python train.py --d_model=160 --n_head=5 --d_mlp=320 --rope_base=100000.0 --rope_fraction=1.0 --qk_norm=true --tie_embeddings=true --init_std_up=0.0344 --init_std_down=0.0243 --optimizer="adamw" --beta2=0.98 --schedule="wsd" --train_tokens=530400000 --steps=8094
Each number is 200 + 20 x the weight over its row's rms, rounded and kept within 0 to 999. Layers, rows and columns count from 0. The size before them is the row's rms in percent of the matrix's.

# layer 2 attention query, 160x160, rms 0.172, rows 0-19, columns 0-159
079,178,224,188,185,185,210,221,223,188,168,176,184,215,205,208,181,183,220,174,214,218,188,199,177,177,221,192,212,182,196,171,218,204,187,160,183,206,177,189,204,218,194,159,237,209,219,201,192,212,212,233,210,204,199,172,194,220,241,214,199,208,209,158,216,201,171,189,196,210,163,164,203,203,191,222,172,228,245,189,191,228,191,214,201,174,189,200,180,194,176,200,208,216,191,170,196,195,201,209,186,200,223,187,214,165,226,214,165,219,198,167,211,222,191,195,211,195,223,236,225,198,220,222,199,221,151,208,179,162,166,205,214,212,242,206,228,200,181,205,206,178,195,189,174,215,194,215,195,190,210,226,247,217,186,212,235,169,200,198,217
072,216,198,202,145,210,201,212,211,217,185,207,177,195,217,216,232,210,209,198,211,185,170,182,154,205,237,218,206,158,214,203,208,195,206,213,189,238,206,246,178,182,201,166,185,181,224,178,209,177,205,209,190,199,207,218,178,193,175,195,194,182,208,189,167,212,171,223,188,212,203,170,230,224,211,223,176,195,230,187,192,207,206,179,238,192,205,201,210,210,175,216,218,213,218,209,192,173,224,204,203,178,189,213,183,154,179,210,207,199,201,153,168,196,203,208,224,249,174,207,226,206,160,208,215,166,211,201,212,185,198,219,170,194,197,212,210,196,204,213,195,195,209,204,236,197,198,205,189,149,188,207,246,213,206,187,189,229,208,161,186
072,190,207,194,239,237,198,210,142,177,219,219,209,226,179,170,198,218,185,188,184,190,233,216,211,189,215,206,196,219,177,201,165,184,174,205,198,177,184,189,217,179,180,189,212,200,197,230,179,217,252,205,197,182,204,184,211,200,233,162,187,218,189,227,204,187,191,211,208,207,162,181,194,183,224,193,192,189,243,188,182,210,196,182,199,204,194,188,228,173,232,183,219,211,210,230,218,184,183,220,193,214,190,206,182,231,212,222,207,191,200,186,202,206,172,218,176,189,175,215,223,201,222,184,169,235,196,203,200,208,240,207,191,222,194,188,184,227,193,217,188,188,214,235,143,162,193,193,217,207,208,228,157,181,174,190,209,232,218,210,187
069,167,194,160,222,213,223,188,200,218,220,199,179,203,193,230,165,211,165,181,186,206,206,213,212,192,183,196,209,237,199,166,235,202,188,187,190,184,162,141,225,231,215,219,224,204,182,172,194,235,197,215,216,207,178,204,209,214,213,234,206,215,172,185,219,179,214,182,206,190,178,185,185,200,184,192,199,231,185,190,209,199,206,199,176,173,211,198,161,194,199,203,155,187,171,179,209,214,216,215,180,241,197,176,186,226,209,232,171,216,193,197,200,199,200,188,189,159,224,190,209,219,242,209,157,214,163,209,194,179,192,208,216,218,225,194,198,212,201,212,222,200,197,208,196,196,211,197,205,193,231,221,209,179,188,216,223,146,185,216,231
070,207,203,232,214,172,191,213,219,170,189,209,224,202,188,193,189,201,169,197,211,233,200,193,222,189,169,199,216,180,217,240,188,190,199,192,221,234,213,167,210,233,214,190,198,203,192,212,198,201,180,177,187,227,202,194,197,150,201,216,231,192,180,176,215,184,198,223,208,217,235,245,153,176,162,182,205,197,182,217,194,188,215,241,184,236,196,192,188,196,192,196,217,220,226,204,179,203,188,163,220,194,227,200,199,191,207,173,226,165,201,201,194,212,199,184,204,181,172,178,147,209,193,189,231,176,212,223,194,198,182,212,212,193,179,224,181,209,197,225,199,203,236,177,169,219,204,186,205,219,180,183,170,163,223,195,197,250,213,204,175
074,185,213,193,224,203,206,192,167,200,176,214,162,224,182,187,213,173,159,218,210,223,203,208,219,191,191,201,193,230,203,158,206,206,189,230,197,200,171,156,232,212,183,216,200,227,200,199,210,187,218,224,238,212,207,234,207,196,209,202,179,187,203,190,183,201,203,188,197,172,166,167,223,222,213,189,203,219,238,161,210,206,194,168,180,196,199,232,184,205,218,200,167,205,193,218,218,200,208,235,210,239,196,179,230,221,193,198,172,197,186,215,218,206,175,208,210,158,206,195,224,201,215,197,156,208,197,238,193,190,171,188,177,228,231,187,217,209,203,202,209,200,228,204,183,183,194,208,198,191,259,241,173,210,206,175,176,178,207,223,185
066,223,190,211,173,191,206,223,200,198,193,170,212,188,187,240,224,159,210,185,205,165,207,169,210,209,246,204,189,192,201,185,169,228,178,215,220,202,226,222,171,170,184,203,191,172,189,204,205,219,175,156,174,198,224,228,190,192,189,191,206,206,199,197,227,229,215,219,184,158,189,224,230,195,187,204,196,198,197,195,173,231,208,193,197,213,224,244,210,184,203,173,155,200,158,196,195,201,193,185,207,173,202,252,196,211,194,187,219,193,201,209,208,204,197,213,173,243,219,234,218,211,219,197,223,207,209,180,205,240,173,193,193,181,219,241,200,167,223,194,194,204,159,218,198,188,207,224,183,219,197,169,203,201,184,185,178,203,221,190,190
073,161,179,183,251,214,213,215,172,210,205,201,162,220,167,202,202,169,174,190,224,157,195,208,189,182,201,221,215,234,202,153,185,197,162,222,209,191,198,183,221,193,189,247,215,191,226,185,187,212,212,204,211,176,193,203,199,197,226,189,199,187,221,187,238,183,182,214,224,200,189,201,217,200,208,178,166,212,209,156,185,219,200,177,171,202,217,179,218,205,218,209,206,199,196,222,204,210,207,205,205,243,187,179,183,199,194,217,224,185,182,196,222,198,169,200,186,191,211,217,204,221,240,203,189,213,157,212,211,183,194,214,175,206,241,197,193,219,188,223,174,208,210,227,162,178,186,203,167,178,219,244,194,188,216,205,207,220,199,238,203
065,195,233,201,175,180,215,189,232,182,186,174,195,206,178,218,233,224,197,233,169,212,230,198,191,226,187,196,206,193,183,190,200,210,219,173,209,178,167,223,184,213,209,214,194,206,181,210,180,197,190,198,171,184,222,234,195,245,199,202,215,194,195,188,196,230,242,192,196,176,205,173,222,212,218,256,199,173,209,228,196,180,202,241,214,173,213,213,179,176,182,209,181,182,200,177,188,195,201,192,200,175,245,205,198,217,178,186,165,210,222,153,187,193,194,208,185,215,227,237,225,162,185,207,213,210,234,222,186,202,220,183,214,173,175,201,185,229,200,191,195,205,173,207,189,223,212,188,214,202,198,187,206,189,209,227,171,172,186,154,201
059,216,191,217,181,201,174,211,227,210,207,204,211,147,225,203,204,206,245,202,210,179,211,218,205,192,208,233,155,181,239,195,209,220,213,191,201,192,221,209,181,177,165,181,205,216,217,180,240,205,212,169,191,189,213,201,200,178,195,170,211,193,178,210,163,247,205,200,197,177,188,199,234,213,228,200,207,204,166,203,179,225,206,208,209,186,183,233,202,185,200,182,210,197,198,208,198,188,189,181,186,156,214,227,186,168,189,190,194,214,222,175,194,211,232,225,234,237,202,195,196,188,175,198,209,171,240,183,206,195,206,235,201,187,221,219,214,174,174,188,201,206,150,196,219,222,194,220,185,206,165,181,193,218,188,195,200,160,213,154,197
062,217,204,181,206,212,178,166,225,233,197,213,228,181,236,203,180,216,211,212,216,191,209,215,169,200,187,190,191,147,223,202,229,206,230,184,217,208,211,186,192,182,198,177,218,212,224,196,250,184,208,181,175,180,210,165,203,209,178,189,183,209,184,229,198,220,188,181,186,208,217,153,204,206,185,212,221,204,196,224,217,227,208,227,186,172,187,164,191,189,186,219,181,208,205,208,201,168,201,204,175,173,195,223,196,195,229,201,187,234,207,211,195,224,198,225,219,214,203,170,177,207,165,204,206,161,229,163,210,204,166,225,207,189,196,221,229,179,197,142,207,185,181,194,242,196,203,181,198,186,187,151,197,189,192,217,196,179,189,218,208
070,224,187,204,156,218,183,219,236,215,177,204,201,156,235,197,200,198,235,200,207,200,197,236,208,215,207,188,177,162,219,244,209,203,219,201,226,208,215,226,176,171,175,182,203,198,202,180,228,189,204,177,177,189,214,196,188,185,201,179,158,207,199,204,161,227,188,190,199,174,215,212,200,202,205,227,192,200,178,217,209,211,190,217,188,207,187,198,198,188,187,200,222,172,198,202,185,200,210,209,198,178,224,219,222,153,214,203,198,231,223,204,194,236,197,231,203,230,220,196,207,206,156,197,224,170,223,162,204,204,195,204,193,179,195,240,209,182,201,158,200,222,168,211,227,197,197,202,179,196,179,153,192,220,190,183,200,147,168,186,196
065,218,192,206,166,233,168,218,235,181,164,213,229,193,198,200,191,210,234,203,197,192,205,210,242,213,239,169,202,166,209,209,193,224,205,209,231,178,228,241,183,185,179,198,185,173,210,159,208,219,207,190,182,207,221,170,200,160,207,175,197,207,197,189,210,207,207,218,238,214,195,212,198,165,215,189,231,199,167,205,183,239,177,164,169,194,199,202,233,198,218,232,209,196,197,216,172,168,204,185,186,219,198,242,202,210,227,173,204,245,203,224,215,229,188,203,193,206,223,203,155,207,218,207,224,204,187,197,189,193,198,182,212,210,191,191,191,198,190,192,192,214,166,209,207,202,196,203,164,199,194,178,163,203,192,189,210,213,221,238,182
068,204,179,216,226,188,222,214,232,169,190,193,191,226,172,206,215,215,203,177,201,218,170,207,218,232,213,172,240,198,189,175,178,202,186,215,191,183,207,203,241,220,191,225,193,171,188,215,186,226,168,256,218,232,201,195,203,209,202,215,203,198,222,193,202,182,174,238,214,221,199,210,161,158,191,195,183,183,215,170,201,186,189,147,234,219,231,194,191,223,219,220,204,215,165,196,211,214,214,189,214,216,203,181,214,207,205,177,226,188,161,183,191,199,166,157,189,212,200,203,201,210,222,188,194,211,170,219,169,178,209,180,218,210,185,212,191,204,206,213,209,190,231,194,166,199,197,172,224,207,232,239,226,191,211,201,201,231,206,209,223
105,215,195,189,185,173,227,255,156,158,222,194,186,222,210,241,230,180,185,173,207,184,170,182,169,192,239,199,200,158,213,186,213,211,195,185,217,221,190,203,206,167,202,151,216,208,213,212,195,194,237,204,192,183,219,204,190,224,200,180,172,179,204,203,208,183,191,226,194,231,182,168,197,190,169,204,163,190,223,214,176,191,172,198,242,194,186,218,242,180,210,193,213,231,195,181,203,194,188,190,207,191,212,202,217,212,218,218,189,202,215,171,182,213,204,210,202,182,189,190,211,183,200,201,175,226,203,206,207,215,169,191,228,225,189,203,232,226,198,172,200,184,209,185,162,199,205,203,237,223,186,217,225,222,179,211,213,228,228,210,194
079,205,188,239,174,186,192,210,229,222,202,229,189,193,200,187,206,193,204,225,198,204,193,202,208,178,195,233,209,222,220,197,201,252,183,189,166,218,214,195,197,216,206,221,186,196,187,175,199,168,184,194,162,202,202,230,216,197,154,228,222,163,222,233,206,241,214,225,200,193,214,188,218,174,207,178,184,162,206,210,183,197,210,173,198,211,196,239,196,206,217,229,160,187,201,172,196,194,201,173,186,194,216,197,195,203,188,157,229,224,197,215,170,167,202,211,214,219,216,170,166,217,198,196,200,194,222,221,234,194,169,207,214,188,197,217,205,136,201,185,229,173,224,194,211,178,188,222,237,201,197,192,217,221,176,199,175,189,214,194,207
080,225,190,211,215,191,221,214,225,200,201,178,194,190,168,212,239,196,214,188,221,194,197,212,220,209,221,204,188,148,186,214,165,180,212,223,221,173,171,215,220,217,190,188,205,172,177,185,183,228,221,219,224,210,216,193,178,171,230,190,162,201,213,185,161,220,172,215,204,192,210,194,196,170,193,185,181,187,200,194,220,196,198,195,215,224,195,175,229,218,211,188,213,228,194,179,221,211,230,203,199,211,222,244,223,161,202,177,191,196,161,194,184,218,199,204,191,207,240,236,233,205,174,187,166,181,180,199,193,219,184,183,217,223,203,212,205,257,192,210,208,227,181,193,186,185,190,151,190,227,224,183,195,174,193,186,187,219,206,186,173
134,194,237,183,214,202,211,185,225,182,186,188,212,214,215,230,211,173,251,162,222,192,182,189,186,211,187,201,203,193,212,184,191,232,202,193,212,192,176,184,168,182,223,177,238,187,187,211,232,190,198,237,175,197,210,193,215,197,221,224,196,224,213,196,215,173,207,179,227,209,195,164,201,216,174,238,191,225,220,211,154,190,231,207,163,210,214,182,180,184,197,178,174,194,221,245,199,218,187,212,198,189,171,184,213,177,225,160,217,181,186,199,235,225,215,197,155,208,212,198,199,202,217,170,190,178,176,211,210,229,218,221,177,195,206,218,197,216,195,196,199,206,171,177,177,215,178,214,182,191,184,224,243,176,213,194,209,165,198,178,198
077,201,222,204,169,204,222,197,252,224,195,192,175,169,195,254,187,192,188,203,174,232,206,222,210,220,196,184,177,192,196,199,165,219,166,153,181,189,154,229,167,198,198,196,243,177,219,232,195,218,173,211,194,202,195,226,191,219,215,210,214,218,204,171,195,196,193,169,220,223,177,180,193,192,213,238,181,187,200,190,191,218,199,218,229,203,210,230,192,191,191,171,173,210,183,232,184,237,190,206,203,160,207,199,213,212,208,203,206,200,208,152,228,206,198,183,170,198,196,225,188,203,208,188,205,181,171,221,239,219,211,224,220,171,225,184,219,198,197,193,159,202,184,200,200,221,202,205,186,201,185,185,204,191,186,194,190,170,193,165,206
125,236,167,203,185,176,205,205,180,235,208,205,189,208,184,223,175,198,154,246,184,235,184,200,214,201,195,194,193,221,210,200,219,203,208,236,203,201,187,214,184,184,193,171,202,181,182,221,185,226,173,175,242,222,231,225,208,220,164,177,211,180,200,232,181,185,171,223,195,193,228,211,210,212,189,187,175,194,200,213,223,206,176,209,245,198,200,216,175,164,200,195,189,216,198,210,181,228,223,186,244,162,202,200,209,220,178,231,196,175,220,207,187,159,215,193,208,230,195,182,196,231,184,179,181,178,203,173,199,225,191,189,220,181,190,213,223,204,187,179,179,219,186,171,181,201,229,195,221,225,232,192,229,174,182,182,195,210,200,211,195